Weights of a small GPT-style language model, trained from scratch on English Wikipedia.
Size: 11 layers, 8 heads of 96 (4 for keys and values), MLP 2048 SwiGLU, 84M parameters.
Each number is 128 + 24 x the weight over its row's rms, rounded and kept within 0 to 255. Layers, rows and columns count from 0. The size above them is the row's rms in percent of the matrix's.

# layer 2 attention value, 384x768, rms 0.0212, rows 130-153, columns 384-479
size [ 97 101  95 100  90 102  97  97  97  98  94  98 100  95  96 102  99 104 103 100 101 101  99  99]
[[155 157 143 152 134 152 137 119 125 163 112 149 151  89  89 129 155 146 198 136 122 127 107 123 137 136 119  95 180 120 117 101  98 137 145 113 115 139 138 132  91  99 154 167 164  59 153 127 107 146  80 120  91 110 139 157  93 145 166 128 115 125 125 168 120 158 129 111 100  94 113 114 100 111  90 148  46 125 105 119 135  58 147 109  93  92  93 175  96 117 131 130 137 140 118 117]
 [141 119 122 136  69 137  94 180 191 127 118 163 105 172 110 129 128 121 115 172 172 165 153 117 126 161 114 126  93 168 102 146 132  84 112 130 133 162  70 137 110 105 138 128 125  97 110 137 156  90 160  95 131 106 118 116 130 144 116 125 153 108 123 105 133  98 106 101 130 137 145 141 157 129 145  83 118 140  79 138 130 140 108  84 106 127 142 152 164 123 143 133 153  89 189 128]
 [102  98 115 128  95 145 138 139 186 114  98 115 132 119  88 124 160 121 114 170 144 150 149  70 114 121  85 160 157  67 132 104 145 141 137 122 112 119 133 118 127 169 109  93 153  90  86 124 156 166 108 197 147 139 141  92 149 162 164 111 100 147 142 139 142 151 150 130 137 152 131 105  81 145 137 133 113 121 134 124 155 119 134 137 119 156 138 133 103  93 127 173  92  95 138  77]
 [156 132 112  98 127 121 164 161 118 114  68 125 112 107 143 138 118 106 146 122 131 121 149 138 141 133 138 161 150 127 103 122 124  89 136 133  89 170 125 181 174 131 131 160  93 143 122 115  99 138 121  81 108  98 116 127 127 124 150 100 156 154 143 115 150 113 138 136 130 159 128 151 175 159 124 159 118 147  93 109 147 188 166 112 157 123 105  89  76  85 110  77 124 159 124 116]
 [ 99 192  96 109 125 149 101 126 122 150 102  99 114 120 136 120 111 165  87 150 115 166 109 121 127 106 157 139  66  70 116 190 124  94 143 144 115 129 123 109 126 154 158 127 118 131 152 119 142 147 127 128 103 127 139 106 128 145 126  77 172 149 144 101 132 152 109 142 162 149 144 164  95 112 124 120 141 148 158 141 110 105  89 136 113 136 123  99 147 118 152 128 156 106 162 150]
 [ 86 141 150 123 129 127  85 125 182 118 132 113 115 176  90 131 160 110 134 131 174 133 133 101 146 109 154 106  95 111 138  99 156 142 108 129 119 127 147 176 109 165 178 144 102 100 126 130 107  96 135 141 125 113  83 128 122 136 147 164  91 172 117 106 137 103  94 129 152 140 107 120 145 119 110 155 126 145 119 131 126 126 138 152  85 184 144 172 162 121 161 166 140 152 145 159]
 [124  91 104 111 108 130 137 180 145 157  86 138 129 113 155 118 105 117 102 136 112 134 101 189 139 114 124 134 144 133 124 162 117 124 144 107 163 115 136  93 155 126 101 132  95 122 142 160 145 148 139 131 109 125 103 135 113 101 157  84 138  74  84 147 127 129 135 135 137 105 127 121 117 121 149 116 153 141 141 133 134  90 143 100 127 117 151 115 117 152  74 145  87  80 117 138]
 [130 126 145 147 115 117 127 110  98 104 121 146  96 139 133 129 127 124  86 160 144 145  96 111 120 101 123 147 173 177 113 144 103 111 103 119 164 102 133 143 148 144 117 118 123 116 122 107 131 136 121 162  91 165 144 133 113 132  95  83 122 117 108 114 145 110 149 192 134 125 133 113 118  94 155 129 125 103 187 115 119 117 112 130 127 120 188 134 172  83 153 164 123  95 147 117]
 [119 113 140 117 121 124 148 130 110 146  98 159 143 122 149 130 129  86 153 155 136  76 119 162  68 140 107 116 176 170 131 118 130  92  89 123 121 127 100 100  76 105  89 101 148  73 132 141 162 117 103 123 110 156 116 125 134 120 125 123  89 177 136 169 125  97 156 147 113 142 100  97 127 144 138 124  95 147 148 136 132 121 129 132 147 111 146 133 109 153 136 143 103 161 144 100]
 [112 120 124 116 150 132 150  78  96 124 117  54  79  64 120 140 164 145 135 124 126 142 116 108 194 110 155 161 144  83 145  51 101 122  99 133 146 106 157 119  94 129 126 116 113  96 160 135 150 167  81 121 106 134 116 125 142  91 152 112 108 162 168 114 111 153 107 135 126 105 129 146 133  94 134 126 107 161 137 103 124 136  86 125 109 119 141 133  99 153 143 161 108 117 137 110]
 [139 170 124 120 163 159 139 131 161 157 129 135  95 113 145 114 138 148  95  99  95 162 155 111 145 101 109 136 143 152 131 122 139 120 121 131 146 110 143 129 144 122 152 144  96 106 128 141  91 113 111 128 100 141 147 144  98 141 150 104 129  84 125 121 131 139 170 129 115 173 140 160  89 101 119 126 116 123 135 154 115 116 111 135 131 129 127 125 147 128 128 112 104 143  57 148]
 [134 170 128 128 137 131  63 172 130 124 157  85 129 150 119 108 101 135 130 126 137 153 128 119 131 129 132 168 141  96 141 172 100 132  98 102 170 122  64 149 115 105  91 135 148 154 107 108 142 105 150 131 167 133  69 112 146 100 153 117  90 138 137  98 124 168 118 180 140 135 120 150 154 129 162 132  75 128 107 113 155 124  81 123 151  95 153 137  78 139 145 149  76 128 138 110]
 [142 109 131  63 141 139 170 207 146 102 102 169 102 106 128 128 141 113 169 139  91 111 101 163 149 162 197 145 138 129  82 115 149 144 146 144  77 170 116 137 123  87 158 164 114 178 119 134 130 164 108 102 127  66 145 164 168 154 100 121 106 129 130 141 100 112 113 178 134 121 147 150 104 120 116 158 116 115 109 108 156 149 117 132 116 117 110 108 114 120 107  69 125 138 136 153]
 [101 137 101  90 148 155 123 114 138 162 154  83 118 116 143  94 113 142  98 139 139 128 110 131 156 145 141 163 110 130  78 132 116 126 112  81  71 165 105 128  86 118 139 107  72  90 133 134 123 113 107 122 112 142  99 127  98 111 102 124 115 102 113 116  99 118 159 110 100 124 124 123 140 130 109 109 198 166 111 118 156 132 146 145 119 125 162  78 128 153  77  89 134 137 164 127]
 [154 122 130 160 102 143 133 113 161 117 106 202 140 128 120 125 100 112  96 126 102  95 140 108  83 109  94 130 146 161 115 136 125 110 143  84 100 131  85 110 133 131 121  87 119 119 135 120 131  70  87 164 115 166  82 137 151 126 134 105  76 122  82 147 158 126 136 106 142  98 132  98 101  99 120  99  67 117 169 132 117 138 178 116 130 129 175 110 110 139 119 129 118 143 146 120]
 [141 173 123 111 107  94 136 146 141 160 117 100 131 130 126 120 111 118 112  89  99 135  99 157 129 140 154 149 150 158 119 100 142 161 114 146 124  96 130 131 111  78 125 112 123  78 119 129 133 125 131 139 120 127 137 187 105 167 106 116 148 145 113 131 150 143  98 134 120 147 117  69 129 143 111 147 126 143 148 144 144 139 115 139 130 127 115 121 161 143 112 141 165 158 133 112]
 [111 123 149  84 131 118 112 141 192 126 106 132 131 134 149 155 122 112 117 162 111 102  95  98 112 112 122  90 146 135 160 120 119 146 135 104 106 120 102 144  72 155 123 155 108 116 161 151 112 127 114 116 148 133 113 101 136 102 151 117 125 123 121 144  86 105 166 125  96 131 134 129 120  80 138 126 152 156 152 156 177 132 135 102 146 132 105 110 124 140 107 105 139 130  70 117]
 [155 119 107 136 104 116 132 132 165 110 114 140  92  95 115 162  91 144 129 105 169 162  82 140 128 135 113  99 118 119 136 123 144 170 145 156 134 103 138 103 115 146 105 112 125 131  98 131 164 144 161 190 164 106  90 141 116 128 120 143 116  96 128 104  66 127 118 135 105 104 129 115 122 176  98 155 112 103  85 105 134 129 123 113 123 139  91 113 118 159 139 134 141 139  82 100]
 [140 134 138 136 165 138 135 168  58 116 161 111 113  97 116 134 126 145 173 166  89 140 113 115 164 118 160 150 126  98 156 133  81 129 111 154 134 124 173 167 173 151 107 140 158 144 131 122 118 149 103 126 134  97 154 150 115 128  84 126 118 169 155 118 155 100 116 117 140 143 149 128 145 128 123 161 127 146 143 150 147 129 134 150 140 146 101  92 156 155 136 111 142  87 138 111]
 [105 142 127 119 116  94  86 131 124 149 122 134 116 163 128 125 152 123 112 171 110 125  95 111 110 147 107 152 113 112 141  94 123 152 132 191 144  96 134 135 107 124 121 109  70  64 142 151  93 145 168 121  96 136 151 124 121 182 133 137 156 161 123 148 124 117 130 131 124 170 112 102 125 125 113 173 151  63 118 101 131 159  84 135 101 143 159 146  88 148 129 161 112  93 121 130]
 [142  97 124 139  86 122 120  86 148 109 142  88 107 135 131 136 112  88 134 106 110 112 144 159 133 129 146 162 160 122 133 169 146 156 101 142 148 108 143 119 101 146  94 146 159 104 173 140 140 145 119 141 127 118 134 136 154 126 137 117 107 116 114 147 147 174 117 138 143  61 115 142 108 103 126 130 151 142 127 106 126 141  71 119 131 147 165  79 103 170 147 140  96 108 126 131]
 [130 126 136 140 113 110 121 102 132 111 139 149 124 161 127 119 103 152 149 120 132 177 148  82 140 127  88 150 123 145 107 127 123 130 142 125 140 171 155 154 107 124 142 107 118  95 102 126 156 142 138 210 146 118 170 118 117 155 126 144 114 123 124 149 112 151 136 115  94 145 154 126 115  92  96 164  93  99 127 124 141 165 168 169 141 107 130 169 142 108 120 128 131  78 137  89]
 [135 130  89 147 130 100 123 140 133 131 116 140 175 141 144 140 116 162 150 150 129 149 149 119 108 118 100  99 106 139 136 120 192 133 129  50 157  97 150 115 103 130 138 152 134  89 143 163  99 100 125 142 157 113 213 138 121 119 144 127 110 115 119  90 123 144 115 124 130 141 115  97 143 133 124 147 126 114 168 103 113 112  93 152  91 122 124 130 146  87 126 127 142 162  86 126]
 [106 149 128 124 130 116 110 153 169  94 123 183 116 118 129 130 122  98 138 158 151 115 116 138 117 124  83 126 174 109 145 154 163 169 108 120 136  85 140 160 109 117  83 141 194  80 173 135 147 175 113 150  85 122 111 127 146 103  90  91 144 169 130 168 147 113 131 138  97 152 121 144 125 149  91 149 131 151  93 122  95 152 136 173 182  88 100  98 147 105  91 164 157  80 149 120]]
# layer 2 attention output (transposed), 768x768, rms 0.0206, rows 226-249,322-345, columns 384-479
size [ 94 100  96 103  94 100  97  99 102  97  97 103 105 100  97 102 102 102 100 104 101 100 103  99 105 106  98 100  97 105 103  97 100 102  99  94  95  94 101 101  99 108 107 100 103 102  99  99]
[[155  93 110 115 137 112 116 113 138 114 176 151 120 116 131 100 149 120 145 136 114 154 106 126 137  96 105 134 143 144 135 183 140 129 129 177 104 116 130 160 153 138 173 162 119 150 132 171 128 154 129 100 122 134 117 134 157 134 111 134 138 148 142 112 149 101 136 167 112 106 109 149 146 115 140 155 150 140 164 138  96 106 161 137 102 128 101 124 116 135 127 140 121 106 158 142]
 [110 159 127 132 165 112 114 122  98 112 165 113 153 109 141 110 141  92 133 107 129 138 137 135 149 107 120  92 121 101 162 134 123 124 132 123 100 126 138 105 128  96 116 136 139 113  96 147  95 107 113 117  83 128 142 110 125 111 125 140 128 118 152 126 103 108 155 128 135 145 133 100  68 135 150 150 110  87 130 182 144 171 172 151 135 170 129  90 137 143 138 111 124 119 118 123]
 [184 121 136 161 170 148 121 105 146 138 109 145 123 156  71 131  71 133 171 130 142 118 150 145 130 113 129 118 170 106 111 121 135 136 108  93 156 126 125 109 102 104 124 132 102 146  99 131 132 165 147 123 126 107 103 144 152 109  98 120 109 126 131 128 107 101 149 120 113 137 145 120 126 112 152 104  98 100  78 173  81 121 156  87 136 101 148 101 131 106  98 145 134 143 100 198]
 [119 120 122 156 137 149 103 149 105 123 153 120 121 160 127 122  97 128 122 130 186 144 140 147 129  95 131 126  96 151 121  99 114  79 117 155 125 168 117 165 125 128 117 130 137 140 137 143 136  99 123 138 121 137  86 139 124 165 125 138  86 107 138 134 113 125 141 104 167 119 114 109 100 143 111 133 159 136 143 151 160 104  96 131 117 140 114 148 134  89 181 123 140  85 119 145]
 [131  97 146 111 135 126  78 105 131 159 131 147 139 103 142 122 133 162  81 107  92 126 129 123 135 154  94 138 165 134  76 141 148 107 113  96 219 167 115  95 162 118 116 130 125 150 153 128 136 117  65 116 132 112 113 138 137 107 138 154 121  95  98 100 136  90 138 163 169 110 139 130 139 133 144  95  86 113 164 123 108 151 133 143  85 128 107 105 136 102 125 140 152 134 107 103]
 [132 129 139 163 134 139 135 107  96 145  97 154 125 153 105 127 131 134 137 131 106 103 125 127 111  86 114 179 134 107 136 139 131 151  87 141  94 158 155 127 124  65 125 141 129 127 114 109 133 134 142  96 147 149 130 118 153 131 136 124 166  80 131 143 113 136 165  68 145 149 123 104 155 122 182 148 120  99  88 150 142 139 130  88 129 110 147 108 101 120 137 118 159 131 143 138]
 [ 83 128 122 137 142 160  96 104  99 137 144 103 108  93 106  79 139 104 121 165 149 117 161 119 143 113 129 157 173 128  89 119 145 119 138  87 141 120 137 127 152 109 180 147 150 121 165 116  80 100 106 141 128 158 124 102 144 156 142 118 128 158 175 133  99 102 128 120 116 138 136 150 117 133 101  83 105 155 154 131 101 141  86 150 132 157 130 127 117 134 124 122 101 177 156 114]
 [139 150 124  93 141 115 105 129 150 132 125 144 138 143 105 141 150 109 119 137 123 132 158 168 165 165 130 115 146 138 151 126 173 161 156 126 119 133 127 115 110 110 157 115 135  85 163 170 155 118 133 110 144 102 134 170 168 141 148 174 158 123 140 148 158 124 131 113 103 136 113 111 119 157 111 112 110 132  89 121 166 133 119 147 133 124 107 154 126 177 132 152 115 133 128 130]
 [137 165 116  84  84 137 126 167 184  92 144  95 145 177  94  93 116 109  96  78 144 160 116 161 201 128 147 143 103  93 146 113 134 106 171 126 113 111 136 140 156  79  91 123 136 104 119 125 119 153 187 156 136 154 154 108 105 130 116 139 143 120 132 150 130 162 101 110 126 135 136 129 139 139 128 146 152  97 118 113 120  94 119 119 120 168 113 134 137 113 165 192 143  95 151 128]
 [171  79 120 114 162 146 133 167 128 191 181 153 131 141 114 151  88 129 124 172 150 121 109 118 146 103 148 104 119 151 102 137 124 134 159 132 104 120 126 130 140 175 119 135 118 122 181 131  96 148 112  98 126 149 127 161 164 164 120 158 146 100 101 124 156 117 147 125 143 139 137 114 117 150 110 121 157 140 138 117  98  84 136 125  94  89  97 134 174 103 134  85 140 136 143 100]
 [ 66 128 112 143  84 108 126 122  78 171  88 135 148 146 124 134 165 141 116  96 165 111 152 129 119 144 117 153 120 136 150 125 139 146 137 130 179 158 179 134 114 145 153 136 173 125  91 121 133 145  83 113 114  88 141 110  63 110 146 175 139 144 173 136 155 131 134 163 131 122 152 110 113 119 166 137 117 144 143 127 142 125 157 155 134 141  88 131 143 144  96  79 142 104 149 113]
 [141 115 109 136 171 152 116 151 140 169 152 128 153  86 129 132  89 143 103 127 200 122 101 149 155 177 128  94 106 114 115  84 126 122 149 144 122 138 100 106 126 141 141 100 136  80 140 137  91 134 137 124 165 160 141 142 130 170 122 156  86 138  93 114 109  91 204 150 179 134 135 112 111 183 131 119 131 126 132 150 131 129 116 119  99 117 113 176 123 103 143 117 130  92 124 124]
 [114 150 125  78 125 155 111  94 128 122 131 133 129 115 151 119 111 111 114  97  76 157 166 118  98  82 100 141 158 122  80 113 151 104 138 113 175 138 152 161 131 154 108 138 136 138 138 152 112 145 154 152  99 106 110 142 116  98 146  84  91 131 138 132 132 115  82 133 133 109  88 138 109 100 133 147 174  91 134  99 152 121 106 163 142 124 130 123 138 163 162 169 136 125 149 148]
 [112 133 160 160 114  85 110 181 131 114 131 167  92 161 153 133 109 133 129 150  94 117 153 123 132 131 107 116 134 137 155 121 147 126 158 113 114 117 134 110 117 135 109 128 106  94 127 100 113 142 111 125  86 130 135 141 156 123  93 143 116 159  76 150 127 114 116  95 131 120 116 136 130 111 140 152  82 135 135 113 108 131 120 143 117 139  85 146 163 120 136 116 123 133 135 116]
 [122 142 127 119 149 125 104 172 140 139 159 120  88 153 126 100 156 133 168 128 145 157 144 154 139 139 133 117 142 161 137 109 145 149 141 158  86 146 136 138 101  68 115 129 112 129  85 120 156 105 150 133 130 129 113  99 153 141 117  91 112 154 104 110 118 180 128 126  83 155 105 122 159 135 131 141 145 149  82 150 150  87 111 115 119 131 100 125 147 134 101 191 176  84 141 101]
 [131 124 126 106 111 100 129 130 111 146 122 115 125 134 118 145 149 133 134 165 103 115 110  96 150 119 136 157 101  96 134 120 116 103 154 111 109 142 138 146 136 192 141 110  99 137 149 119 130 112 155 143 125 106 142 138 159  92 126 125 127 125 185 154 133 130 132 134 151  87 103 143 131 143 139 150 147 149 177 101 117 130 150 146 102 107 123 139 145 144 135 136 133 128 143 142]
 [100 139 132 121 126 127 110 116  91 158  97 155 125 164 117 137 161 106 122 112 164 132 139  79 139 158  84 135 136 121 101 116  87 126 134 136 148 150  79 108 124 114 152 122 150 150 133 129 158 140 139 126 123 129 124 109 147 163 149 114 162 133 133  94 122 118 107 145 100 141  93 109 147 110 141 116 132 135 120 181 114 138  98 126 129 137 130 142  98 126 122 143 140 101 121 123]
 [135 115 125 149 153 123 150 157 147 112 143  93 143 142 134 114 160 121 192 148  97 113 115  93 130 102 124  99 107 137 139 142  65 118 100 109 123  84 118  95 109 169 135 153 181 114  95 155 157 128 107 155 103 147 148 151 153 144 118 112 111 133 173  91 104 148 119 178 124 112 107 130 137 114 117 143 179 142 156 151 125 169 136 148 100 120 145 167  70 149 151 132 116 109 131 109]
 [130 123 141  54 111 118 102 126 153  87  91 108 125 133 107 136 152  89 109 118 112 126 116 121 113 139 110 124  96 177  73 125 144 166 120 131 132 129 105 115 122 191  88 100  78 151 125 108 105 116 143 129 120 134 136 113 172 162 135 136 157 114 120 178 106  90 134 144 107 113 116 151 115 125 118 157 121 130 119 111 150  84 160 144 138 109 157 162 103 135 144 105 123 143 132 167]
 [155 142 145 106  95 130 129 120  76 149 109 115 144 148 114 110 125 117  73 111 135 104 100 152 103 128 136 179 120  82 134 138 144 133 151  80 114 142 130 106 158  91  94 136 114 164 121 114 151 140 114 136 141 154 102 138 113 101 116 151 180 137 129 127  98 167 102 141 141 120 114 152 132  92 149  93 122 112 123 112 129  94 113 111  88 100 128 115 136 102 171 144 111 166 167 153]
 [171 132 136 108 149 131 146 143  94 151  90 156 153 136 143 113 153 121 103 182 127 103 140 120 109 108 112 109 180 115 135 106 136 112 140 133 124 111 160  96 114 122 180 111 110 122 120 116 137 145 117 163 136 126 126 126 144 148 144 150 141 124 112 145 173 132 128 125 144 140 106  94 167 153 121 129  88 132 135 125 116  92 139  93 158 130 133 138 151 135 112 102 101 184 137 127]
 [179 138 134 114 174 114 126 123 134  86 186 130 165 139 110 145 112 166 146 133 122 135 176 136 118 108 180  95 125 139 140  76 149 157 143 131 143  97 119 104 134 108 142 121 126 150 124 148 179 120 106 135 105 137 135 147 124 116  71 109 131 100 175 115 108 131 138 125 128  82 117 142  89 105 145 141 156 123  95 127 118 121 131 105 157 136 126 134 121 104 108 145 102  98 126 118]
 [153 124 170 137  98 129 120 107 139 128 109 135  89 122 124 173  96 199  99 122 139 104 119 135 141 162 144 182 154 130  88 164  76 163 123  96  91 122  99 119 186 124 135  96 119 176 117  96 162 141  92 136  88 158  71 131 107 115 130 144 169 124  98 125  99  92 164 128  81 107 165 131 156 113 181 106 119 159 126 102 143 200 166 124 160 105 101 110 116 133  73 147 113 137 135 109]
 [137 101 145  98 129 122 133 152 179 117 119  84  88 115 130 101 155 114 113 142 133 100 131 137 150 117 153 139 134  96 158 105 127 123  99  92 161 134 122 139 127 128 140 103 114 100 120 114  94 103 106 138 145 132 133  95 140 109 155 146 130 125 103 159 158 107 130 160 107 108 112  93 122 142 145 157 136  96 167 111 133 158 101 139 118 135 185 129 116 115 161 159 118 170  98 141]
 [107 124  95 125 133 144 136 158 131 110  98  99  81 155 111 131 127 101  89 141 127 129 126 138 124 149 111 117 108  98 130 105 112 131 134 148 141 138 141  78 107 106 133 168  75 136  94 106 127 154 150 113 142 117 156 139 102 103 115 152 152 122 134 137 119 153 104 112 114 149  89 116 125 141 149  95 146 148 147  88 111 143 138  82 117 113 186  78 131 137 146 133 128 118 155 108]
 [113 154 143 107 122 151 148 106  66 107 146 119 163 103 118 136  94 107 146 110 103  93  86 148 118 156 126 126 117 133 164 163 121  91 135  88 123 107 110 121 132 139 118 122 124 110 168 153 171 149  81 115 147  89 181 115 144 115 143 111  75 132 131 122 138 111 151 130 148 150 145 157  93 115  92 133 195 111 133  98 120 122 157 145 140 129 176 147 114 110  93 135 151 123 110 142]
 [109 116 128 124 149 122 150 128  83 105 165 102 150 137 129 151  86 130 136 104 131 148 135 136 164 150 120 101 109 167 129 158 143 146 158 155 133 116 108 137 138 104 147 122  97 128 155 127 144  96 136  92 140 127 118 167 123 149 129 129 134 163  79 124 124  94 148 107 121 117 102  88  83 158 143 141 127 150 104 138 169 128 134 120 141 137 132 102 113 109  98 131 135 126 175 111]
 [112 164 159 177 114 165 106 104 119 113 149 144 131 133  94 109 136 144 169 137 117 140 120 124 125  88 141  91 119 146 145 122 109 139 121 106  98 134 150 135 118 133 124 134 132 125 169 136 169 156  92 101 133 151 190 122 147 119 101 122 152 105 127 111 124 137  95 110 153 170 113 117  85  77 145 146 165 114 110 133 157  65 116 144 135 143 111 140 142 166 114 109 122 104  89 152]
 [141 150 138 169  73 146 114 104 142 132 115 146 118 111 149 131 133 134 108 111 146 109 164 129 106 105 109 138 161 167 164  77  80 141  81 116 123 124 147  54 132 119 131 136 117 156 146  78 147 113 112 133 150  60 165 144 122 134 132 117 113  95 151 154 144 144 107 130  85 133 136 152 128  85 122 123 154 127 109 139  85 141 152 155 130 146 163 128 129 168 112 149 136 105  89  78]
 [162  78 110  91 169 148 144 111  96 164 131 143 125 104 135 129 110 145 106 115 136 121 151 153 159 131 171 138 184 130 141 132 118 122 125 138 162 128  96 132 117 152 139 115 145  87 104 121 144 147 128 124 136 142 126 105 115 147  85 101 193 156  88 184 142 107 166 126  99 112 147 125 122 151 126 110 126 132 144 149 122 138 138 121 117 116 100  93  96 126 123  84 124 106 110  96]
 [143 174 130 128 118 140 111  98 138 104 124 149 151 118 110 152 154 124 142 105  99 119 110  66 120 138 123 112 129 126 113 129 103 134  96 143  92 146 178  97 175 114 160  90 150 159 148  99 110 136 120 158 165  75 139 137 146 158 149 179  73  98 174 105 169 111  82 106 128 126 130 130 112 112 148 159 160 145 105 130 137 133 133 128  81 106 156 157 110 124 188 146 142 141 119 114]
 [113 147 143  93 137 106 125 141 134  88 121 121 138 158 142 113 150 127 137  68 131 120  96 119 148 166 100 142  96 114 100 159 135 127 136 133 146 146 141 116 125 145 179 154 128 140 153  89  61 164 142 125 128 106 142  97 149  94 144 135 117 144 139 106 103 173 119 131 132 123 115 145  93 155 124 126 164 146 114 143 149 143 113  83 129 148 126 132 131 140 104 120 124 147 156 113]
 [142 111 138 112 145 165 151 120 102 149 108 113 135 162 104 135 128 149 136 135 100 142  79 109 174 165 113 143 132  76 112 145 113 102 159 139 135 121 147 152 160 203 136 162 124 150 115 117  90 164 123  91  76 155 122  86 120 125 164 168 128 119 121  65 150 138 111 102 128 135 134 119 140 138 104 162 123 118 100 151 124  97 131 111 159 128 157 110 155  63 123 119 144 103 106 177]
 [101  93 151 140 120 117 136 122 129 101 102 118  83 173 133 132 141 119 119 134 145 130 156 127 118 139 107 114  75 126 100 154 150 156 145 143 126 111  98 118 129 120 136 157 122 153 113 130 102 128 130  72 136 146 122 142 129 126 123 131 137 148 131 128 179 114 135  88 124 130 125  82  97 134 137 135 117 140 123 144  91 147 124 119 132 142 124  71 154 134 151 146 104 121 122 148]
 [130  67 109 135 140 141 105 153 118 112 116 118 164 124 124 141 135 129 105 160 155 128 139 118 106 150 101 172  54 147 137 145 142 173 128 139  96 152 171 122 137 124 108 106 162 151 128 164 123 130 160 136 161 130 114  96 122 153 154 134 136 125 110  80 129 108 132 118 147  92 165 127 118 124 136 143 132 131 151  86 112 124  95 141 149 151 117 128 158 100 129 146 160 158 184  90]
 [155 126 114 124 171 137 163 122 172 107 127 116 146 143 112 129 162 145 143 135 127  96 100 148 150 125 107  92 159 129  89 117 139 118 132 119 156 133 156 104 123 108 158 125 131 136 164 109 152 128 137 152 132 137 141 103 131 125 153 149 140 140 128 153 146 152 152 136 162 170 133 122 101  96 140  89 177 104 132 140 124 112 102 152 115 140 132 114 138 132 109 107 102 118 161 139]
 [110 123 143 146 105  89  59  99 133 143  89 124  90  97 107 115 138 103 100 132 162 155  84 143  91 102 112 107  80 145 160 101 132 109 143 117 137 125 134 121  96 148 126 128 146 113 124 141 138  88 138  86 154 143 164 118 119  72 123  95 162 102 115 138 146 158 126  85  70 144 130 111 135 142 127 173 124 107 144 136  86 104 141 116 135 134 115 130 137 161 125 114 124 121 110 145]
 [127 127 146 146 121 143 123 161 140 136 121 178 146 159 162 134 135 163 154 114 142 161 102 110 134 130  92 135 147 121 168 107 115 103 129 153 154 116 124 124 140 155 129 126 154 130 111  92 148 141 156 126 122 100 113 129 125 148 143 153 123 116  95 122 138 101 183 162 120 136 134 156 139  98 100 157  72 141  75 110 104 108 146 111 139 124 132 135 146  77 110 175 103 143 101 133]
 [109 140 104 116 120 147 146 170 117 143  83 154 158 184  97 119 128 156 144 136  96 130 103 119 186 162  96 146 161  62 103 143  98 113 154 165 128 136 157 157 105 162 141 140 141 115  93 147 143 164 159  90 141 140 153  59 121 136 152 143 100 113 144 149  86 125 129 159 104 139 123 142 155 150 109 138  97 130  64 137 161  67 149 147 140 133 152 153 100  62 111 146 142 132 136 140]
 [129 133 116 119 139 127 162 163 139 106  93 112 124 141 119 130 145 113 134 142 146 127 150 110 144 154 117  83 122 107 141 170 104 128 152 112 150 135 108 109  99 154 179 175  97 167 183 137  91 166 161 114 123 180 129 148 127  66 140 186 111  86 158 113 114 152  95 105 139 141 105 135 169 175 111 147 142 139 152 123 118 135 129 157 128  91 147  94 119  92 149 124 140 141 154 148]
 [151 116 102 125 135 136  88 123 121 154 131 103 109 125 129 141 178 103  79 116 120 150 114 193 141 124 118 118  97 125 147 113 113 168 103 115 141 127 123 105 188  97 102  81 141 157 107 107 144 120 125 100 134 115  50 126 131 158 148 115 142 156 109 103 138 144 103 139 135 118 106 138 101 145 121 122  77 107  87 107  73 162 137 138  99 144 120 161 119 141 161 125 156 121 132 183]
 [131 134  96 138 138 144 125  96 117 119 127 136 144 120 126 151 125 101 177 125 110 112 158 163 130 132 153 108 156 176 158 128 100 150 119  45 164 152 106 152  87 139 135 121 110 105 127 124  68 121 130  71 147 136 150 154 142 162 133 146 105 124 132 178 129 103 173 141 140 110 118 133 135 153 144 124 120 176 155 119 133 172 166  99 105 138 156 138 135 168 136 151  94 135 156 165]
 [123 133 142 150 127  72 118 149 154 161 149  91 100  89 187  79 145 129  86  93 160 103 130 162 112 128 153 117 108 149 148 121 152 142 113 139  91 126  87 109 109 111 115  67 130 110 152 153 145  78 158 163 139 165  74 134 109 100 123  98 150 134 104 134 108 142 145 115 148 129 107 135 145  98 111 120 129 109 156 113 117 164 145 124 127 122 109 124 126 171 132 140 140 103 129 105]
 [143 109 112 114 171 125 157  85  89 145 153 140 116 115 136  91 106 148  91 119 129 159 170  83 126  94 162 155 103 144 121 120 131 125 153 127 109 130 158  84 189 115 144 104 146 155 113 149 103 106 117 161 180  93 129 164 116 122 144  86 106 108 130 131 138  93 120 132 121 115 112 115 153 135 152 143 109 120 151 123 139 154 150 156 158 132 135 157 116 158  64 124 175 152 114 101]
 [132 146 112 104 163 111 136 152 159 126 119 179 128 134 145 151 141 113 128 129 140 128 110 105 115 123 118 124 133 153 124 138 145 121 127 176 132 134 155 119 130 133 130 140 130 151 101  85 122 109 187 151  94 144  87 134 133 150 116 167 165  96  68 118 146 136 127 102 128 153 116  88 121 116 170 124 107 119 125 141 115  81 106 137 113 112  71 145 120 139 122  81 139 153 102 111]
 [131 100 101 109 133 118 131 184 127 121 129  70 125  80 139 101 124 161 125 151 160 109 141 126 141 142 148 135  90 121 128 132 131 144 172 105 125 111 109  94 108 138 104 145 102 112 134 156  95 132 129 137 144 127 163 135 116 114 130 133 141 136  94 125 144 103 136 127 148 122 156 131 119 137 170 129 146 137 130 109 160 144 104 117 140 119 117 119 121 155  96 111 163 126 150 117]
 [122  97 129 125 111 150 126 135 112 205 137 130 132 104 145 145 152 161 116 118 144 144 168 138 152 157 127 172 143 108 134  76  83 127 106 174 101 148 123 126 148 109 102 112 123 146  93 119  95 119 151  96 107 106  62 106  99 175 107 138 140 170 145 120 125 120 165 172 122 109 140 129 127 104 119 101 128 128 103 127 156 180 170 121 127 124 132 117  93 118 133 172 108 107 167 108]
 [136  95 133 120 100 107 151 105  91 113 137 101 168 152 127 114 126 120  77 143  98 114 164 108  91 152 127 122  60 130  99 110 137 104 165 137 152 109 147 131 113 117 155 118  81 172 205 107  94 114  84 117 142  90 154 147 146 100 150 159 121 110 150 108 132 126  98  79 112 114 140 111 122 169 132 127 125 122 168 131 110  97 136 109  74 151 147 149 159 177 114 116  97 127  96 121]]